Weights of a small GPT-style language model, trained from scratch on English Wikipedia.
Size: 14 layers, width 224, 4 heads of 64, MLP 896 tanh GELU, vocabulary 32000, 16M parameters.
Architecture: LayerNorm before each block, rotary positions, biases, tied embeddings.
Training: a variant of Muon for these matrices, 310M tokens, 9455 steps.
Each number is 128 + 24 x the weight over its row's rms, rounded and kept within 0 to 255. Layers, rows and columns count from 0. Numbers have three digits each. The size before them is the row's rms in percent of the matrix's.

# up: layer 9 MLP up, 896x224, rms 0.118, rows 113-172, columns 0-111
# down: layer 9 MLP down (transposed), 896x224, rms 0.12, rows 113-172, columns 0-111
up113 123:106132087138157076152068121100141112161134117072126099175131080100145154116129056119169083157128099130127161143134128153128099104117108140112124122186126138148125134135101187150133119125093116118123124145096148153155158131135164117119133105174153121140182129147127136144177124140169118118117127157130149103132140135143102160081145114098
down113 112:111136110131132136162151129129140125154152127123156126124155135107142139116103121086111106135102106084126118127156176137136117118126137151077113121151114107148129160133112147105037108100145141108122145154145152128156126168089110111134114139158129155116135117143129152141148172126125147173119129170094159103147110138172072145040118085158
up114 090:132171137124184092076101147150103154129150125160164141164125143130169152154129129138125118101126112106162113120148159140151145163149139101097135144126153155114131143118119133165121182158061074191121153102123147111122114133115117123135115126102099101127078130132104107115126114150110099160104115130116101109096134098104127133128115152119
down114 092:108106121144077177149148126136149132137089143095142121128100118113107142108156125101175127155109130138097117106140134133110109098126115176113128100122152151112111150117157102094114122124137124113114110146101156117125128105134150144133093153102168173154160136172170118178146096159120157134117123118139094128111115125160095100158109094141
up115 098:098129153119084097135129148089111111145123090113127151112117129138136161113133123120079135104086144112151149159127130103166135163153110140126165125116106146165108117127128133087154127148075141136133158094128111113132140099109123118171161164084091134113125137147159125140121134162157118139096110145111150175115118115131144140160152073153
down115 094:128113132135108134164080084191107098129097118128123128145104118120153089129145152116124101111133118150095134129136126120086129130152118117121093149150154136119131113140165100158152145101151151132126112118132144148104096177126165130059115092197149095116125154132141106123168107123116128139157161145138095140103153158081127159116112116088
up116 103:162152103157144154134162117143132147153130144166140161138124146117089112118119131119184163127098063125141079151126127128120150107109109105095150165064116145152109140118144114163137138138110152095110107091103143125097169134144111086147115144118122083141161124140083128158068153150158123093171150116112122106130119154118115156150118095131
down116 100:122144168100142084185092136144144101124126156131136123127122103111117164113113157155126149158180131133135130116091146146141109136109119143137148128153129141104152086137163151112121145155137137165121106113185137118155098162102124109111108119097125121128154135126150167075135110127135156073113107107144096158119126120171095131151111154138
up117 098:127136090160154121125129133135115147102128164086146169142091134131121110150167081106115146106153138100136096143119121143138122157107138103157150130175131151119096094142103135108165166123150091102086114164151155111091097132128102144134112112133143104105124129119091115144134157154127111098140123143127071117122168148143084175101085142122
down117 096:142126127149132107133109117085140138140160092112136151102163127126130112158137162118144159147119096177098137093164140142091148108153109139126131118146126102129131102141138169131136146128106119070133130118098110110134135112160138139121147153185105111141105134108106103073187166144128114121132151098135120144119148089107160125136124102145
up118 103:126129129123161136103157135175119116138131110166141103122132123130159145135170101126106163095092121134126128149125155153143150107115118103156127139155108155124178156141135157120173137126092108059120130092095103125130163116084144183138137147122128114124103147135112126121126109108142137164071110111117136144132123129119099125122112119143
down118 100:129135097130117143188115121096091117149152130132128171126149113118112134141161123111125139136141171164131133155125107102124120093156140166148124131098124125133113168089115138124123130129135144134110112113082135148102102078102099112116140138161136115121106166099081121147124102079113083173161148106145135110130137113116134124158135140160
up119 109:123133127139129146129131120105085107116124160096166133160121107131111130089075157118080136171129127173155138105135142162155148108133152104102153125163142146110147121116169115129138122141140123114078137139110141129163149134145099104149109119120112129114100175113151095084113153125110163151105127118117146099148093093136114132130118154152
down119 097:109147152136117118137131136125147136136114150118150134104111116127120126111127127134111148169101117141137105125099117143100145146173129105123109142145105115108135123144158097140066144200110121145116133126089140122147125147071125095147162126131143123169147145109103135109152138122158126125123099161087136117160171127121168101180132119173
up120 103:138170091151140111152144156130118106160114132144150132119154131166122150137102148150144098169099149118142149115114127147156113142106108102180128088104144125135124130141069117123132114116128153106136117148120148106081130129079139153151129134131144099091113139155121100167134100096150120185090103094118121113137067095101106140117097069121
down120 109:124173141090138140134164144127107106111183088198164126149133100146116123137135125141095158125129137112114124127129128107137116095087145089104079131089115147112156131130137099167122109121122100125116156110131119107113129147117097150112133138113144130088100108111138123139102106092121139121110117095120077136161120142119132158126123145152
up121 107:160178116155100165108118127132154140158098121168132110161130128137112114162105103139120127090137101148125080148103172137135097157116123108088134095135103112137118149115100101180099169126137134141141098136102132143129108069158143107085128106129092087168128144159129121119148129100143106133110116154114183094116090128080150125162167109140
down121 117:146102126100139101130136124174112108100130117126093121081099115091137100095150155123139150158119114150127187119157104097096135184123154134136158133163127160125129133145105170133166107129109149141087123149126101146129125127158101166119120101169191145124090150130121138155112132122153131125129122140143100143174125125153120122097148102165
up122 089:149143157116145113099103126139137103159097158142117131144116122096158154128129152105123151137147122114120088123126169102163143125097125126107138161097132143131116129130142136123114140129099078156128132115116133133136132128142139130093126141088143102151105092135085091121123128108126128138115086132109103073128146156102121119135093112122
down122 095:113153121141131128142122091151121135119118113139128128160084113129094138129122145166149126129077123135117116089137152091132110089112127150135134120153158145137154092151129134146142142147159097101123122114121083140100104111106117113134108101142134120181136132098161171160153144132141162152118183130138140167156128114154104128091128091185
up123 100:151148119097113153157092133115110130144127149115146136163070136119126129173124065133116134111131146123135135116094102107150152102089127101151109064161129141126150124168136156120136131101139126106130098102139139131165143111118098102096155119157123106101133127131178107108158157097113154179116172150146128133124085104094103097139100150132
down123 102:149152139109216116118084081147150141130127142090143099121122133137103169117133114084114080107118111122180137099086140151118135131129148124149147110159135151161142134144148141127071104087102152121099130063085140117091146128103147145166136113126139139143132166092111105122125120125155139107062099126124141168142100108151125175142131175130
up124 103:121088147129151122132140100132087116140147085156159145121144120125119141113098108119116126144105134107108152151110163182176160088119149138108127131125161133110151105142131142155101172154144117119121125150132102131137152160106121076176128144131159110153142140116090109113082123134131159111116149174110100108134108101123121139126115149147
down124 112:119113121112125111108114072128108119125134099175116098115152136162101126166138126142082172114103111123136121157116143112164143133089162103096134153159132134107123108150180101104095129099138102140128092116144120127152122124128120167087159121127124120149139144115121073138097104147113144122132090106165094132196121119121130125107147148139
up125 083:131133117135124188114166075172084179127093134113103108105115124141131126100119122147177173188095137176100116151139110102134138137173140127095125093117163150156129153118140155185119149145126108126160091120130126156118125137122159158115127096088136141121143129139063103093142122147143139170139111098113073155145146112099141156124143129147
down125 087:127127123105112102163090172140182159151123094162106122114156120137110157126112131164104127101148150132157152101130148117112197134145128116120159110140113124127152147124168095065119113139102195109116123160125155092129106140106137136124138183134134138133111106113158163120142155096132155116112119143171169127154140155132140131126106098123
up126 097:154129137117115100125149082108082145133160163136153120107100112149124128143164128111146142144101102102122171154079122117114135138117113108105139151135153181165108150117129148100126115118149159124105080055092162119109148093117136099179177111106174104152170142136118101146080118125092125143107127111108119155119093142127165131077155130132
down126 094:103109154125146143125131122108139159139107086149085088154093144146122145142122159136119157142102161117157089168118154134144163130113114160126128123143131074138163121140128104118114155144098106140124139151142120113117096131104152160102155121108072155101090130127117140149146147144168112112117149111145150143129167130160119136069080078098
up127 101:131148127119101101145137139145160116128098104092123136120147125121078150105126088125104151132109110101106130126138146158169147169151066101136133123128115138138104176115116138181181133097098130121126138187135105138103124121069143117115117115098098149142128132158160122141122156103118164148152161100126140168161103143138124099149107098126
down127 086:111087169160136141121101162142114132083113087140147154143157104129132133134139111115144162084159139102098113124123128142150119097116180122165128202155119128141103100105079109134086121107123145112107161116159123124160116106119127127099129111149145139110184127159114122120102153133163132121143127132179137156113152088138119147141134162071
up128 108:127145100110133166129105127147096082146167147118120127150108086108109098129131119137152127110103109127117123118131090094126113112176120125105165109113130106131149099155138107150126140152149155165095103160156149122122187110149113126100122114153127131123123147149152124116153147117098145142151112087119110072190134090122120087191086131160
down128 106:147117166117152094133100105092138138096125137091093084127132128116122086105145149182136126161090105171139090111113140081103128092129161111157131143098083127102106155148175111147096144146120163120082120110152119133164156121107115133174127163156145107137094111120132109127117135143139186125142145117128129126161120126113136121090160101162
up129 103:174134113103106089115133145165113121143116104145152165123125120148127125127093154103099153085087154119108108118137143146128121154133135168129135178153077123123118143104128148136150150131114136130135161082126149104123094161071110158121175108123134151142086136119113116114154099073118102162139127125146099112130132123134125141087118089124
down129 100:104143128124143127115094091125129191117154109158134162110096174150125131136112119140160101109159100104075096083121141133134121125155165081135118105110157128150132138135123136120141139164125099078130147154105140101104117125136087136136130134134138105172173163121149132143123140179117102148116138127111159136127136095127153115066142090101
up130 092:150145127092151102086161147123166141130093115082135140118139129105093104116122128130087080132145082143145157128132102089173092111116134135118117105167153149137091121125109090063129111092086120117128099124137157153150092130123118135118111164147141084146129170109133148130164141106149133136085149108100143126122097110132106166124107144125
down130 093:099100127139112164145140132124144161115135113146151146120123138119114188135125142131089139117128117156089141113159145147122145183160183179148121102100130117148110091111133110089133098098129137092154126127091122117103135094135188101080132130142148100089143093105140083165124135122092092118132102147114132112131096132150123098091098190127
up131 104:162152137110096072170152121152111069111125135066123129098117175096155098113133099121120142139156155156130146109117125174115106136145136123085133145117118142134150075171106122122115096135095124123107139145110134146099132104149166146125125096154135120158106130138117113160132133106131124155152142135099143131136123145136131106167188165121
down131 104:134135201127150089092151132133121130152167102114162157096145119135104134102127083133122127161141119122105156090133110143180106145092142164113127111111104091143157114122145119091112116119136134101111117096115150138148122100093154091116124105143171138164107136123118152122140161126125138150145098110136133146161164136098115080132130151093
up132 102:120140127155129162096106131153087189168144125096126131105107120167144124094147102163160139112121099142104120113132099095173098095082116149151122137124138134127109148122165130138133130115127148168140139086125130135111128142132156155166121091095138150129101106138109117146103138091121145110147174128185102097135130102125128137161179108124
down132 098:155194149110147088142071104115146120105129143122127083156139143086143129125107150130077091160118138160126149122111173123105126135113115145162100124164140160138193156095094106108153175128081149166146129154110141130112119100112125113103162128137117122107128112126179140102179160108125139105164099141125136143140111124121139113112098120097
up133 089:160068142098122112114140115162155113121145118157135111092123099172141093104134069129128132106125119126124171156096139141104167138159119134137126131111142129125126146122058139126119150191098097126134131128129144099103115107143087124133062153169140109145131102126132127133138101115109115151063149138090136149147118122137126143178139108118
down133 093:115149097127125148128136103151112155179111139094099102135148072119153118121134132142142171099138115105149120127171115111135127153134188091155103110170131123123129112134123144159190137111130122109170118103137101144134138191094106126095176074106102099149154133103124131108086161113129128085154182132127108104118147111160153165102121127169
up134 097:164125113147093142169127133154118133137195129129112137094158151134090108149119155117138142119096105137134109192097120129089108151140077114143139158134144103129108165116051167172092131155130099135122134139117126111128119112100151115166141140123165111118126105132107165136137136095128165165096109126130130091112164142107110126128080139137
down134 098:142158079149145138077139186133118123144047104105137128179122126121161151124147093113130104128103158124179118102157206129160140123141126159139088149130152163146135113115138079106146118110111165141118115127141128129107126156163142107126120156121152134148096137113155165115102122110133143131137133146113138136095104127172133138081137104147
up135 096:161161151140103148122139099095139125103094133096134110147131095117145152109119112113110135154105162138128159102147146159172098133153140083109118137088141139110116088173096141116132108123079159129144125157116135164151155137142159127141126116135127112110167138125138150092126111142145135128157079147126169110099091109155110104089174145105
down135 097:108159140160123093107124138116112127123104112132094155139126175152145103147132132143105140114110118141122156153122104138119125093171123145165157124146159137093113117110130138096179119141189140070146118149143122154102105106134145141117070154112144130146095134094065149164127148104139127067142150108160139114133156126076171134102108105095
up136 103:149121090125122156147140139090093092169119118109161075083082113150084182146140105126124149146083116122165127139129135151095092096084118140111173133152133109144122116154133141115147142115165122169115121106162120144151111092114103111135136115144195147133131126120126134114097126136164124157138123130101130139131161124133133114135162122128
down136 094:127131153135082143122143134113137175105114133154157170130178136134118099132124122144154139160113135121073112111120087109096114150117128133180131134170128129066141104128117102103140095125095142128125126134142121112128108144174108115111133123130110123173154131142144104130113168088101130117106159148151098131154097100121156132143105130104
up137 094:110159131111165139131086092100098118141056153144131117148178161133083121132131132095163098155064110111133191137140163132118086146138152112140139106152137132129132118113134163143137184112102137097128143145091151074128104149177114135126132090172156144159135119111138111089124116096144113134132157101131103131139153152167120125138138151118
down137 097:091128090128130131132188091138146179143146111134137107154133117097110123107136131135205117154100108098138154115119150157127108091104120125145143137160149139112161150144153142145095201084101097160106196121101103090144104137121133154074121122120155094153131100126119109133128116122162118150142137123171158135135141123128136141137177125165
up138 094:109103099094132124107124123137138094119110117136123111121149110146122120159130156098101111170095121070099115093118114137126113116156149135110163106132139107099117133114088126116142175124165148118143120163157149142116127126143130116137148119131145142174143108127140151155138122131175087127161118139094112142107136172126153069149135101174
down138 089:108152112106177107175136128121099115104127110114186156101148120108146126103134085148101138160125137132171126147140149128100143139108130110174102131151110110153123119120099144100099090132145117129141116158151160103159153103132150082111153152139111149122173139150147115116142139110066123139061080134166142094099146091109145103099161147137
up139 100:154101092132107079141148154101132131136097116088155151132115145125158132134138155068157108138126162142095139102124126102157105103101145162100136167160156154115161148097147164112142113105124135114116147109139110107149161112115125109181127148066099120129086138163136125130166152125125194108135126129112151131150118127107156109081150152104
down139 102:105128151151113135094139097139108127105135140133070110154129118148089167106130153144175126105118150132073180141071130115059124141133099093149112159137117119150151131146117144106077113093137102130107128148125140125136123121108141099118128077161129110109103066135104133157164102178177134158119089155168126153145134124142113110104127128178
up140 107:123123110121159118102121162130148125158087115096151139157171135109128144161132145119127169143121092161088114173086123110128098101107098156111176131137139109120122147104128113096134135098118106118089162117096122120123124152116133138129133145141162113120098160103107134150161158155130138160097133152147114181087135121118186135091139149101
down140 101:155100129119103123118124094139107133112040088125154139162131112088122127120130068147106129164109095161083148115155157124100117104157116137155121121131140141154140132116136146091131139161138128136135114107117137157122120135122167134123107140159133089115130131096099139133155111108131101162085130137117177142125135102126125144138135166140
up141 093:114136163119087065118117132133073109153104140124079168129129140140139115119118160096119137120140102175076166126130113122133209123073146125145132142105132124177122105086123108119126128125157151088120155129124093148109126102162141106106126133138092119131148148150105170137148144145130125154122138098086164110174097113142123106107125143079
down141 090:133137134110135142187106182097104152125090129141159137153165156100130086162138074158163087138120142138193107081138089125148141160141127151106116115116162131159159116167090132146154115132168138145127123141150117154146140154165106112149155129143116118144163116111100131118134122124125098109187103142125100125095110071092145147107148163123
up142 115:068192148096148115119096107091128112111109157114096106129121098148119125141181097090116127126119098116153149142140156116129143128110146101137164102158160150112138122178095163145115156110182146104146124159075139152133156119113117143134139111178116112098115136109149146173123156126116106143133164130131106155170135123133122158119161124108
down142 116:133168114124130142121100102173120134142143141131169115106082104138150143153145108149074145099115085130154105117155167117147134126130114113110167144133140119162142126126129108136035123123148171141118080138094085110128125149128082119126151114139106177120114133133128133131156151142118155134167164142128106117161110113159081153129140077102
up143 099:146082130138138157163152105085110099140155129133109110118128151115170133110190142140145118117118165130145139144101123091122164114149150068116097113139095181097161149086098146127185111130141141109123117150146109068136105127113133178128099125121100149137112119157110091137094155117154127167117158105087149127078137107116097104131142169149
down143 102:139122106122170161156169127090089112108146113101131124088120171116120105125136137121142160143161160156141141095136108109117106167123125119139099175102122106165158139143141143154160118137135163147158138143124167126147140134147139116172159108130141165122140171142129127091118094150101161171105153139132140140104150134156115120141174108155
up144 100:152126131157128142114132181166171136159077107115153096069164102117150103154156143136123131188138148119133177115168144121122136122133098133129092116137157144085135111145137101119116133079138144137113090158135113143138137126147149096126145083097115104085142181145140103140095113120124121125158148103171142098112096082169116109094108112092
down144 088:138184140170119109120135112145173141144130139117155107157097176107116119115124105084150141149093141174107160141112156079160112108159132147109128137119158119113099145169130134116115099114110122156137146111105125134101128109107057107133058143135138141157135104112117073114123166157147146136138106119181089107155103147108134121101113165148
up145 098:165161116121119153130151127118106131123153063124142116133104152163135133081108148153123111085139143120117139148125120129144160133152134120112150112179181122118119122111132162116148120123088117143081178104155157118110137114130088094117143198159160131111094070115099107139121125118111109130139126123125134179137144108151092129138108125161
down145 102:153091154104100151150141148120109146157136111143133142140130128106152109116116133103155126126107127107128142145117150146132160125105093162127144151088129129119111141158165142131160096131184119116133141159134124149151087142121142159172128137073158112162114118117167132085127127135136102109108164107122101079101159162137140118152100142152
up146 099:152123102144129133119114107138141138098138190112139111119163182088100105088118132097115115147142157129147103146105133136154104128120103136128128129170121132128106069118133167091109158121134164136152123116141172135140107101098104134173129075189130115126147173096115099165143169117122121115113091140127146118129113138109141152143118092137
down146 099:118116145157119123143144075097173145161129129165163187108124126104129131124131150110115163121102125127167153169133148141074124147137125130146142132097105132135117105136116159090105109089139152126143135088127127100087116107117119137175104102198071100128095109081121109156153190112132104140161135100171158081134089111093155138117138125128
up147 099:142132108152098136143125161164122155142071089171116103134121130115144129153125169101134115102133149149104129122138142117117127101165137105178145128116146128095156126117126140123098133117144129087080191126089114114120158119122151155174147138125121138108138140110148141156146127143144129117129129093124127125167116157169132120147135170137
down147 105:094155150130124150098108090116143117159101109142133093125124155099089103139138143145132086157122148129154096103185152129125117135086107107134068133107127170145091139139144123133148077050117107095131138156107149143104137139132112137173126101088110139113132150119108166158100136105142125110126137127119121139165095105097094104131113138142
up148 094:139133129131159105139125145120106148137140110138162157158130122168136096154171127103139141129141106172112137139139104088169142152175125109127109148089099109160112139172151139134141135143139159117121106124113160125131137144110150158119095139113129160117136103124099132135103147157148128085086107144143138160131131123142136111110111140101
down148 096:094144134135121150129135113160186146114091133122144115100170168069110123134102122110116131066093111104120128097164152140124112106166136151115136184157157151159115115089125125122144114141126134097145113098160107141124162109128137118135158119136104120135108145129143148107133141153117142136152167146125124123112139112084133104106131167130
up149 092:166162138112129156124088131153107119124179132137100115172127142132143116141167106133152104139095099149100081120166168105127138087163096137177118135166085106089125124108114168152127104149099137131141155113100135124130142131139140090154102133139074133103109118155095121153161147140161121104166131107118114086086136143137110113070130135151
down149 098:131120116173088128128202107141122142095148159130096153095151118133137141126081148123095128106107146144158108152155138117113143098174149153131134149126104147108088117125143133133072141138152134140137098099161147165143132158129105140083104121091154146118141141128135123135131155111081121083107135137141169163149133140108156136103092097124
up150 099:132147137108120108145147148135120146144161175107135161161120136084108172113143171116145106092167114126162124119168107078158121161137109151101117158096148131103139092140112101109182153076169072147151156106120134097138149137115153097127127143116120110133109154133164158139124092112127081116168180123148121131123125109175149138102137150113
down150 097:150106153095152125133116121115112107075125086137095122138143101150115074128119120143136173150122135085094128147121132174106116124131093124169121129139125123153147194115136152160133111172043146111129116146068138142117141122165072127152144113129160128125157132116140092142160181122135158139073068144108127136118175130075130115080104121172
up151 102:139151148155146145142097153134123114170115117154126170133132100163092133142131117137143134126154118163093086185146142142110140132095142175115161180081105139119167157091133148125080190144147171105135153111124100112136143104138136160158152172102162134105119150074114141174115128115116136122121146072146138163120098158130102102101108128102
down151 115:124119114109103149144116105162126148104110145125119092087133173087172149128130128116121109144124133113152129093107116123132086144146140069145092113132126141171136134142118130142131077118113102158105094136143168140115128165123129109125095117193112108149179102164132135107117108119126157138123094146087128133153157124145155141154147104178
up152 102:121139140143125138120149148132091155143082103142128126132107117146152150088146158109129124072156122125088131074115135120153152110111164149078092075122108119119167128125120161131114161134141090147145115145147112147086123163137148096136140123063111134117178161134125117122101132137125188117113092138195136144128131112113104133152132122119
down152 098:087115120113128123075144133113139092087132143135152094124164094163099110161145156131099138089125171123162124181107141157082099135192134073133155127103083162125140099123126085117074145147144146119137129135108148141139091123135112136138137139136122120145093131113135133144136127154134096107121146110098135173089106097113143163180172141110
up153 092:118157115104147137147157121102145143170150118165120088129134098135109101111107118123137103166122105133125166191137114131121156135133149157112135126144102153102132109143118092104073118135110151089111169131141138097153159103128120134102162098150094115101109087122141130099115159193071112113130097124127130152137078121127112118180136145132
down153 090:080159099150149160145126132126098168132130138144111129114126106129137134145091132096100105127180133146125154110137127138138096128131099191098084140112130113155116175125150183096104147094121111129138107140159088144075086148155116142126146114103144096180121149134138153150102131140094111115117116164156159139117153131156152127167138140083
up154 100:157128125115181148144110098170101150167141087108161123105133146140115151114155109110124102128103126134110185102143108122132167144127109180126124099110141141135111153139103116142094147118128149120121153140123113121124124141103150095144119133094148135149109132112086145096138144138125147123092155107090180131158100168080102161088143157141
down154 096:136113154142157096148113124143136131135123143136110095142146128131132148100101181102134084116110116152149119150097160096106098149105176106104108099172111137143158127104128125145076106158078122115156148131160116138149105088113100146101140172132153134130108120135099104099168148141113100125094138133104095092119189127114129134118132133080
up155 113:127142088126167118122167156128142069092132132145129110105085194135113167115148125140131142146103139132128121172139114139109149142130101132109138116081109127146097132171138132173095078111105144147164154119130123128123130157124162131143096136117098117139071171147158097124085144138172118127086127113117154138090098089177168143153159109118
down155 104:102111127135132134145100118134159141149172126119108115144083155110121149138137099168119112111122152100130177140157130092125151168143172129144105079151106153100120110156138138145108108074092058177116098141110132169140143142121116142119146116170050065149110132155134130144105151142107190147171088134123115122143110140085120152134161120178
up156 092:195135116129117117143112113160138122134130136128103142155102079163147153162158118147122140165128124147132122067109151109092145121127106097148162102126112110099115163144125107155129131177161126105128103109123154119124102094131110134182080121133093131064113166139149167109104131104109099135126082138111141109125137092139118137111148115140
down156 087:119094112145127148097173140113144142136100124179137140132141162090131094149138121121156101146122121115150166133135099143127128161138108151140079102161135114136162122104093089139216113128113127121099108136181113114109142134138112140126150090136123120146115140121110128124126113170139112121135115125085148156152123115090168164116124118093
up157 088:119167114116159113147112065130105188142175136131130130081149099125129138119135116136135175131132148114096117142137097122124130111124091100119133156103176159101121137152143156175102164171123142127115135106112134132119132137117104143079132106166176106111131109122106117120112129141127087087125136113139143151129172146138174123175085124141
down157 098:113147146136125103112149141119132121099134153158125084100146148147174157122070128144119145124127116113116118152122102147139140132113162124089085113137118130133152111120094070095105112127176116123116088160136117113148138151156178121157160127106107134138091122144148126131141140098154158133157129157130135107153085128175102103048141106108
up158 092:159141090112170146112175150133107151134116146146141127153101152147137135116153153173113117111140153132133085123087151139126132139126091077136113160150140159114126102133152146100156106114146085125096145102155143121111167111130117156133121081139129084122103146121107130095140111125175128133091127113121082117096154112160160134136133113104
down158 089:160116125153150129131117153129127094130143115113096110127105120095100110122119091079121157138169078093122112095141127136179141152114142155093126123140138107139136126122130095165227126142128116148115070136123112101101073085154150130119141141134109135129175138124156102148139170155084130120182127097079139066129092126117153173111120134108
up159 089:111121178152100119118080170117162131162107133135162111125164155123113130091136153182144114130107137129113156114095143152118166130122113098147181126174116158134117136138099137135201106110147107119133107155106125140098120141118090177159110148127088103190138155143127113118093121083161144155132133119113115096087110140097084158094151100154
down159 092:120155106148150110160187076149143146128141122107096181121064101118131141152142124079134158151113125113145115152145161094111081158128134150107095143134144138145134159123124112113136138124102135164137168141148143103147119101109137140092135110072162168086137156136121109107168094177084133105117082113156125106124125115153131111130132137093
up160 103:177112137202121107170111081136111144126174135164128162100154108137121137110133128102124134101138074100147138157090129125125162147143118125107104127126119098121109128109143104136099118150159103136148061111143107061156108135132120125112117123159124157167152137118112117173131135087104105088138120172102117143113119151130104165122106127103
down160 088:134125160135119171129152140117126112139132154196142108149160159136116172159138104126122116169123139095138100088135162127143135090119138093137157182115195153155120116114103138093122147115117150135141117090093132138122133132128167097120107148094149140112092136135129119127134138101174161138122130099117124095130140160097174141076168123162
up161 096:148155113121133123110114113130124180144157129084108151141170161161118102111105179150142093150120100105092125163090113128138099103200159054112127142181169095115127144118139107086114115100136085129087140148145096134146123109135160141148102111177136102120140121163128096138157121176151157129136153136146130133118145159134120139120112148152
down161 097:134090117139121108149142123167118138087108124155135137115105137109123156153146130100152125151121134176132149115125123133129144132088109128123137118151101086170145113153118076116125110082117130133120122122112156151065108131159129162114096136107120104117104180180159113128155078119123146170113116137179139113128111096092113116106089133157
up162 099:123138144119121166126123110084108103138115174092114160142113121130099139160110123103133144105135110112133108102153105179121150114133091124119117152172114150157143159120162058126090148087125135132105096113123142119123087103123132151103117149143116117128100127140107143137127084094091119139107137112080087128093104143136172110168134145172
down162 099:117071126136147142129132147089139130079154096178098140068173113142078147131125151117119113071131160160133129123123105123154107160135124144147122123114178126151105159094160115110102153116121112133114146134129154130106112159140153137100154146142126095096134106058133069105145120118116119120147137142110151159149136126173168142119162137094
up163 102:137136139184132132109160152144180133127115101104109150154136184132116090106142145103074132146115109068143087171101150142130123098126110120117112119079122128180151153154113135130147152138104117125097072137118144135104160123106138148138101150101133133162140114169140149126184149144158131120116169140127097114103146092165164154110113139146
down163 100:158123119150150156141132108123120159127114129145116127135122125079158138112103100175126130106114120145058165138158163140106119130157149134103142133121122099081149194118126109141155083108100146107133099121148163070134153051130132089115126116123125126104118170125162115184132130130097170126099119128156120082145090127088148132105128127140
up164 101:145115102099122076133142134129169076110105160138122137138132189115124119126134118152156155114113163128144125154104165108134169149157131137116156155134126156174193136113105161130131101152110104121159112136161107112101146133085074115128122135130089178139172114148109133133122143147104113144106143123175152121136167110163159107138139109125
down164 102:148086109126121128111123088158107172132137101111104114098129100139130144151141165119116136135157131144153092085152119160125116124145131137089151098145087116105072100104188060118144160121137177121139142153110157112166135153157144146124170148103135112106141148133153126100162143131107096149139141135098151164105119146131165152134147096131
up165 104:137128110127134121135126102083131149135135143148101178132166155127101126142145152115133084154136140121150197108109136106122156132150137088109143122130141116087140115131175120116134102137143108138131148133165163147114086132144140107157131147103150104189136153144139117148166126142132123137114127113164099118115154152164114150106151127181
down165 098:156084171110139149109129105139134163122144133184121135139175139079112134138146133115179146100120136106132135122133140161087125107101127111086165127183142124112118162156108124137114132090146170151137142157099124126108161086120103067144154156101152137124095130122114124097138116149114097175111112151147102134153126162078131101143101097114
up166 104:145159157141098154156131141105093132153135145149117124107144089130142097175140138114070096134131120145094125148126122127119128153123154123145088100123107138138145169116117117152144177143180110119099122159143126103162109129133132131126111101123070095131126088135097085121126142140125156114162161113124182115102138121166117107136085097116
down166 093:116122122134130150092114138107139142145156150157140127156118163117111140124117143157104161148142114132140137136073116121131071121114079108137128175118092152132103129187175142091134112107110135137128114092159175100145133133137142122085116138130137118180135158146088139134086173081107158142109084108101153114140157139141138146134133144160
up167 117:140094116090133137127127125151135156164126131136147075156091118131171102137137093160118149159171124124130108104146140120134128171161131174114152153170101128081176136112099185136148133141118127136105100136100125130122123114079177128172119147146126111098159150091120117124105118109126163121147133148163130183088086136128151126199093162148
down167 125:102145139123126132119104136155100092085134114107118125115129134125165112117099146092131116078157122131140103131151116097101133185146143138114118099134144123127122165120122148081151148153129122131108087133154130105155105161152102129157104108123177114114153137139147140116111148126136130129123151145147110137116127130130150138152141128125
up168 096:126128146131142112152106154109081123162124100080161091084128164096122155116172131144126134121101106138101178126177145106119126139104113140138132128161123122171112135142151138150133107116132130121141111126138105168166118106133093113143144165068131130119100127129112150102141122122149115069130129099171185117115139102188132136121068200132
down168 104:160081117101075165163164106178141133084087148134123126112130122146133125097148141134117140097141158134145160197108097111093141153131121117146138142134128117130151120132152157085090131138172122147148080149124162176092116175108102111114071138104113136143135153099117139105121104074097101145130141079173161128131097072153109171116118135145
up169 089:104113149081138112133101120130158136111174136134121089134153147137161116142118134124159194091086116152112113101113131086109170122156136100105144124117139131144147159103093093154141132096165075123117104144145148148153166110136147134125147156097159131125099105132095103129166101111129134132162116124114116102118164089151143114081104099118
down169 096:127184118169128176110134169148117099113100129114167139096130071133121131135146113111103099135145138093144120182158141148117141129115152132147161145117134124120138131145118157118118165166123149109120111134111106093093124111111123140155117125124100117148158134139165106161075139132140120123105143152130178143171116142138079142126189133137
up170 097:150123115134107087141087152096117085134084104088115148158113143155113124148154089143142152166109147122114139115169079134153097130144083148108103127092116111077149115150125087165144148135122135142121172127118166117125148123096089129160127105106085169155172102145143114123088139116167161130135126123144127125118133124108127112174162114156
down170 098:151112122139123143145094133115143105115123164130150113075128148120165161102123164160099107100132155166139114149129145140104085170092160166160149122145146116091156115144122141120120134168112076114137122120126132154136132116120086136145099125111141149113139126180111125088118118123151088081133130111142158157104159110187162123103105108085
up171 095:126137116165124137122120104130078148100180114149120108115107133134159138124146058098142142138114129081095136148149126125127128099166082110136141127111129180144152137164144183096112092116112162128120097119090094144127134137125120106142132135175147130144093120142130096105138117142142153159157114151127131110124144097139119180141120110149
down171 101:114145103125158153157128166124162116147114190108164109149106091144114129069142176101138112157150123081127117124117158126108129095129165159095151136138118128150099107117139134112168139085146119116107119117109131122113135148133114129079172114148152122125103150151131129130155109180084138117140066112124113121116131095109142105127113117128
up172 110:131101121148117123153109143126140102069092132097129149134085143120114159099142134108079128147115117166135162123185111142114140139125093139106159175099143092105093090152132138161075108132135179162138140121123127161093131161113142078120139169117104152162095168108109094163108125121145106143137142105120133170106119125156108146151207074114
down172 104:148130133130185102120116109146085143146134122106078106113133127113138119116145134111142128125120172134137108173115139124150203116120133134133106129122097095101063123115112129129100156140108096119090067117154100114143115116122120119159179139094126143112107174138134094135119088138146125148096151123157168168111105120153157127132138120123